Weights of a small transformer language model.
Architecture: no biases in attention or MLP, capped logits.
Training: a variant of Muon for these matrices, 14745 steps.
Each number is 128 + 24 x the weight over its row's rms, rounded and kept within 0 to 255. Layers, rows and columns count from 0. Numbers have three digits each. The size before them is the row's rms in percent of the matrix's.

# layer 5 attention key, 256x256, rms 0.08, rows 211-228, columns 0-63
123:119211128114169099122150147109120104120197134130169187123109136102108139111140134169136110161146098090137112120155138118151121154127128132145127139102110131117141166143137137161147140106145140
119:200049156121150145118116088176089113092128076113152128139108131124133097143145071132123078069148132127108143124158145115164107140144121124087146086114138115116134118122121123119131155104131111
128:110148144108128129122100109087137121144111090110130123144098139149129151145104155160110138049159130090122134164113143075157156162157115163183129138103106125139139157096144127147098142150116110
124:155117124154098081155161165136137123117149106113111097104147161153126119124132126125151084160132139101106166128144132133147165154173133164139115124081130127127149122145152163125103178125104077
111:114061144133140141156126125116176142149137121151098118152121162159156094136129116121182081100111154161161121143136147148139139145099116110102120127131120103124143114121152121133125125111113146
134:098180118144147124146134094157121109128070109127106091098140070140127092078127133118127160122167165176146142122112130123130136136125099153157142089152115155161170154125181185139129119164130124
133:117111106125133197090126106150162170125109099113115124126109109129143106139109110139111074128167113137115081168118098132138091113084116147143131144222117119121134115157132120159151153145112128
102:097165137164139168118168140143080112090096125143122111084135138144086157117169148147104105123123131138128147103144092139125135125126129121122095136161128121149157144135137117123140127151176080
127:145169058117166092119110094146146149120098139162119118125144135113094168156099118092164128087130098139119125103105124130166061157136147119111090137144129126138141092146109103121119110101106108
136:148063147136115139105110149122139150166156112143189121123126139135119154141166109153142150120118109119107150140074120157124180134123139130153130120139110128100115133098137155108110160136158179
122:137137139113078123125157128147066152155162071110094106135116171107111091108129136094130145126136149155141137164133124135137077075127120143136148160149156141114146113148123185143103113139129148
122:104143084120122174097139136130105139143155127134111129143142112155142112134075117133080080150142124112146134110135098140101114159153081134107125138148125118112131142093116103162152112087100151
125:116133136107124216141123108178154154086144114174076133124137132132105155080121125124100108141117112136119115121115124166089158111083107111143134136091106094135128101151107134113115125132081121
124:133184129138119120126128130090105140133145146128117058138178110122140128114110174135096155108129139128119114141086124127152181101113126168125131159116092119149104141157111120096152143182152095
123:109136154111098115096156162113146100138183150140133189141131163122152128154157150093116120098103123148168127129145100131131096128136122099095151127154121121121069130134134152107140123120156170
120:146077119100126166066110120110147129107102090089141150119087142180150094151100124096110124061119135119106115167156137115154086140110123117092136147172103106108142120147153106118098186135117104
116:135122139151162156157124095132119144119144094139155126179122106149136075076100119140133122161142139130146105117114209123125139143108095126132127104160113123103140141100140178125139139068118134
125:131141125124150140149126085157145186134178088128149137107142103087104141133158115117173111128173131132087121140099130133149145144107157164139114108139115156100161098161149148128074141105177103
# layer 5 attention query, 256x256, rms 0.0782, rows 212-229, columns 0-63
113:119109094129137143098095126118140131129158142136135101137114134093126121162150152141155131134132172168124132056103118090134122098129140164138146131148132104140133157124146127122127131098081121
124:097137129114116154134157114127140131154187125106182129109136124177111101115118171158160133125131132118118153134144104167134102140111133132159133170110103153140105135125090120146093154154098144
116:143141129147096128144090126122145096150126120129140113136101128155131029126161112106111142115131125172124129141122141115145154132097063116181127103095112100158121138161086092077125191114086158
116:123145180150118099132127107115102116134091117145128142113163113146171126150117109133133132150166118141114113118082122148129136108126115099168126137149149117105135181131092135158118160111119129
127:139124132171101133132139110108141115125140113112177085102160145100116132143163132131131133115118130112090145147148120172071152121106093159188133116112122102164128140102150120153151142082129147
120:139118107105140133145152127136147115111147089070118141153116156119107093148124137134131104107095187043112090111119112138096124102148154137134160178133083122140170132138113102125118114166129145
096:099105138170131134120081163146133161122105136140112162124135115138130162124132099118145138129170185155096156036131142128124121136092114084154117136151119138112136141081100141172140132149148101
111:127112126128100163118134112137103176102110116123096137125084117098108157125121113096149140113156156111125141113114183134097146105161098119158131147104108129154099145085118150118126164092085125
124:145115102139110121105186139134130156122124125106146127113122163109102176141143123056139136107124070124119130145125140129112122120128144126106115159155142131119075171104125126129097126147089115
112:147100129174101140163134149158114120087130122118146101149157118148097132130113136119138152096121127143100088114179145145124114103128106116137114093118134138157143173107091110135094103143146161
119:133137097095065153155130166153139146103123163159107133141121122161153144111109101124125098146140111114154092105127139093116160147144132161164136131158096156150151117108131121152122109158146146
124:139150131118147104150093091137184116124139130138110120103159166119123102115127112122097125167130083151130140140085126107102175106147167099145120116099060090149096108121173152084087112111100121
104:137156153139156098128101101096107095140139127114137161104121087135117102144192098135129162138139139116157165120124128132083081155086143147110131156125101150106119122138104110103169127154128097
105:150127104136102124148150128136131123099130114135106140136167167076121180134155122111103084112116123128194133152106102085124133131126117118095116104141108150111144124108097156122105114141134105
088:157112107105142173079126138120139098145138094077153141164096141115109107173147155112166127093082219093124123114129088121113104092098115138103161147141096135121115170141123107120122169152125146
102:117135098108179115139131109100128101155159088100138067160127153121115117123137158142114109159129097137136118145115094130116144081120144163125128135150155090117128166139168113135131138113113107
110:101132128168101159147090119154116170088125113102174154143145139117126117163142130105160171087178136126089127120139118156104158133094113116132108123150116135113103149098120161122086142114095127
091:130090114194098099121111148190152138128118154124090142089123137139148175135164122091125135154160149118152158089181145138093120126105099170150138097089074150150127099134130105100113132055147120
# layer 5 attention value, 256x256, rms 0.0992, rows 192-223, columns 0-63
129:117087148099137101099065150134120149122179100133083156123139103135076185159144067091108150145110101121126130116111117102121143129124166099088129186138060144127122129146116094084098172152128085
120:126154106118172100084082200157177151160147132108104146152158158139142142115134181120120143129110095137125139169150092148109172155128099095123096101139132112138132139151170097142150089156169108
108:128157103090155024103085185198146169136124114135150141114129137117140144167126103076105165123100119087132182105126147154102130101131124127143127143151094132139126121108162086114130160127105134
110:153172106157100104118156126083123107136193104107134097155135133124079172110137051125107143126098161143095122131134121148119110097103126121113114158122105151141138125145094124098094156149126118
096:114124140075150109147084093132179171126103113146153104105132145118133144119150102130099125108133149136142104102128125145165163105095157124133124136158086142130115100100138112088163165115079098
088:104120101166095123133119144170113149128179090120106154114162094124135136141119132095120144160150107134145123188091155157148136125104069131102097131198140136121201114141091108111169140137171086
105:135144081148109096118112131100096121106131128123118144149121123122112128133118155126137153133142165123134126109130161105081099137111138086121086153159162153049162164148128100131128144141166090
140:126120120178162122153150144172122106149141138150098124138110125139150157119094191146134129151136138155126090183132120096104127114134134115085104110144142132115156151138158163152146091141199103
111:120123149150097172104201134112116038185152116159091116150125115145111157121089152134110198132118126159143098132114141141109165115094149136076139171138149178129166145174095146145106133126152119
114:123107122097120124126105097062154137112080138098155146110141083119119066126112099137118087141148180121127137104130155141129108146146107139144146130122119099106105117088142164135106141122105181
116:114083145096123189093084083147121161143118114145152132115175120111144113148127082133128142116102121112137105118112100159116121153127152106157151135127114104145108125078127116117117142113125140
127:155146126112142167139155107064152059117133159124137106144129112136198106077089158155118111161156142117137110098128129130131084155100158112105176099125109102154131120145128143136099114118159135
092:123103134096143121122160165149126151149105156110102172148071147135165130095095112122126150115125145143142165125154125138098148192160138082147138158157167131147068132150119135095112092109131164
094:157101135101098140158132132126125109110137144139122097100126098119139108145138144129118119124145138141109122143151081116113090113103129112106181133170118047119133103106119119158103107110126158
105:165166141162139106192130126095128106142166118099143130127109187141129119101127148160141117137158170060118135100135167104101110127138096132110157095113122132111141100130127140134129144138149092
144:165070088137160077101071181188179166142152170169112121124127105138150157125143158123105128129102091140137090153127107137148147135092140091119120141150102130119132138123129128133132141149180091
098:167098115098196158083115091147169095148101165154148118100107107118117152126141131119100101064130133140111101129105138165126111163143149071125140152097082100136119117119135133092132093124162137
102:144100115124110153154158138134055085117159151149093102143097097102144174129133124189141114107126176151156156166133144132114101107088135147092109095087151164140142117135125107146121135135121159
112:125101066149111143141124145224107131133144170145107150127104121116143108132147120136107148137111133162134133154117137109124125099051155115140111158160128159094172155115070121152133101114151139
143:115107165086124159100089089113116131116123095116131144118154055132069119171158054110133117115105144106158088100113125124131122150135121097156115151116080122121106116091135107092091126152110129
142:083094131104127094131111088145139138081096126114116136124126111119085113148172072091115096115122103099121130092114126126131133162137136112158120133165135145103102104101116103092115132125110164
117:135163079117142079096116204185137161133131118123104142176135153131177120131101132154104152156133106133124125159099131136147146099136144124131148129177102137165139170162121119155177120108152136
095:110107062104131078137191182152091106108122141138129136141141153157132158123095132122105154132139154113098137101168131117175145128177188177113075144142129123121132180112148131154115046120126164
139:112144084142097152100172132151103101129136123098123121139121133125094101128067160160110154124122140104138143135116152113114120133151131131162130140111136170134149198140116122160111091126130158
096:068155128146112150084132116087107143144126122122114130151101088158089147161094102153084136114083123174147125134116095140152148137125155090102099144113130188139169133156127127154097137111152155
123:140131133144143148075065143123133139113136114154083138100142104109102176155160083108118127115128147135146157105111106119161122113097129136143109140140101117119135096084140092083131146129112123
095:100106135138145123101138138155098077104155179136122120160088140130099129122132153124101112113103099157119165105120150097157102113119116116106117149139136147116121122136098104147147088135137126
099:129119104130071111125116116145054140106149107110134133132172064097079111131150112129127115116123111152178111144091142100131129124148099123106111148150126137108099135093092110085126151148133132
110:142099083146125107141112187188101096139131188136108118124162108168142155128117125170103143145101140186144095170129117136148136138121160148135084122168129186139150173176108128125123114152150170
111:180112117052170127102079144099149112146121132137116098117106093102157151138124135178116084149160155160110134158107112101111158144106142166135115117088090090083129103121114150122127098131136156
105:112140157117126175133139115143124118159107126161136139103119124110124123116103124171148089130150127149101166117119111150124133127157130171171140105083087115131090117096131168120116114151138131
132:190182100140121104164129139135157107137145101143113148145085129154153125111107186130095145135142114125115139118087142130121134133083113092107143122145116119149145109165096122160140142146168102
# layer 5 attention output (transposed), 256x256, rms 0.228, rows 192-223, columns 0-63
107:127145128149112097131120129153155126131099143113143111114114118106128116116147093128117134130128168146117082116120156142110090186131136132125119127118141162111139146147142116142154132148095116
106:140139100131076120153107143117136159111100139107156134131137132135178163159120127176134163141098185100116142186114113095097093136204110100111139136148179117134094138147149144139159101103137096
100:112116125140107135119129100123159144102159102088105121118137098083116096152140143122176123151101098106157136135144151165164128089188156129185123129126154158142145174082136136151164154115138119
103:113116173126135097152130129143145125082118128111138099079149153114195107076124167162112157156089121091150144167168136120108126152172131135125163159138072128101146098094119100164135114145142133
105:106110120154139111112121115110152121125085158156109108126101134095104127101102156136122150163154127113141139113125127127121141146133129137127133155091151196158126121145129156164119132082129129
109:139144130125082132181120150118129124121121145166131105111115100137128165153150121137127125116124086150125122138162109133087119142185124107126095127121129116170165124117170113156100150088107159
102:098135110127121167148119106119144130104157126163107104185177165143117120118122121119154105115105131175120162119141146097147158105115111156167118177110124119154111126133150128130068165118160113
108:146121135136115141117110117121129126129151142151127083113144137088148103067189163088138108130171104129134076158161133112139092138103106119134151119125126087125115127114123142114119112125170109
103:152117097167137139115128106120143146110142175107182183132144121129159131108132166091150152128118143156133126147116134145168092117135146115122118081118141109160129088098114144155107132134136122
111:156135123149100128085136128103118128124161129159116129170150094151149135084123130147124127134145150143117084133123136125124101141113178171137099167128141144098072086115114101121147139125126141
103:142137128122115103067136117143118109109145136124144146077137116120118153108151182134166149119165129150122141120153158141157146161123100099138126163156129115148103134138104118173142162147088122
103:104120122114110128149128135115109100159114128142153104162101136129145153142105092115143159137113124165121088140145110153105104076197154137149138156102099066106120145104074134149129143087166120
103:128109148128141104083134111112101119126121156083164121126156127111113081119115134101151115111110095092118162113115115122161139152127127110137109119146106136150122148126126144137133129150142131
104:091124137121141107161127135128121117116130132121091106073137137150115133180124108111140138132124152132114134127122131095127127108134120113117190116079115132110139088149118143094115134166136157
104:117137158146154136110108098114151120125119136110145161161152111113173113121136155132126108144119129168128126132099111162099144102133142136091154131133152138095139148118124143153104161142133143
112:120154089139155126114113141151128147147159156116135181159124116111160119091146126150131164105146143117108113125121163073133138127131163139106152138134067137181184077120135127164114132100107135
109:148134122123123147140111156130121117118090112176117123127122162125182121148126153093156135168139108113105173115143132193118192137157138118127152132164115126135099160169110124142167128145116155
103:149130147115168136095132138130104134097118133131084151093169143144147115155106091156099103134127124152124114135153126118144106157183099109194140079124106106118081114145108131138083126136109104
107:111091090149149085161140114135115133181110114131176152132130137134078132154146164109136091095131146159121114153149116129131129125178113136121105079170132100116139123144127093142143084123129126
106:104124093107105139092137130145150125098090152063133105159126184110185127136152095145130155140182158132120103142132112122140136124160160151138102094151116126063157145103131125131095152123101137
104:124122125147134125128121135123139103133147129082134137115088118134141166145123115171140117124111087140120108135135145161166080092132146163119140118128094115104105143118107148109151140117132132
102:134096124138110127093119141113155133159126136130153101133092127113094133080149151157111125100131112122107156113151133147143155139135117128135106131157093132104124120127135112135115141138177077
104:130121095165116146140118099086140156134145145120138149201147171110146108158133117158120124128135142117136153096132130106132164160107127150146097155122087129095127100146107117099181132138172131
108:136125158118119132172118136105131131147107099156118161139167169158142107136123130164108101131094115107127138111141110092115130136126103121106105143094150152188128109096150156140152110154097131
104:153094119122120105127125147131114136124131142147103155142142111110168144167122129149123140097144166089127143126104109085139132127111120108150136105141110168114086123116124119138127151134131131
106:127144088110152143133117111142103149153163120136124063107124131113135102146125173083101150158076134127110089121135187099102140116130089127104089131117155140167103138118135155130106137100142092
103:133122159122115102110115124126131116129108108123139120138125137111147120160158094125142135115135137158127142126109111104156145144131148099128108132152155126181119110147071133125156109130105135
102:116138138158095144136148129117173119125143136172104102119145118126169120126162194114101137132145153121129153123105126144125090161136168148141119129137126107156106143135120114133151138128137138
105:118117126130090128123128132132149116094136128111155119146112106122160100136118119095113105124127097133123161127099144141130114105106205143083099126140146122143153139163142169105105155106126117
100:126142083161147132158147104150115139166148127099147138099131136112132146109124155125127138174121110140150161104163117096095131092114115115171109122173089140107110107107156129134095193118114126
102:100118143105108105128136112128126110088078154127160109162097130162114144106175156116139131144128122104151130115120134133126162093056114129147105155090200102078162114175127131158130167111115101
107:139098121124086121129153159132110129171119077138143144087094097115129107126095134107110105166128133068109137113134148132131167141101127150102160073114109117120083079124085160079131125139111125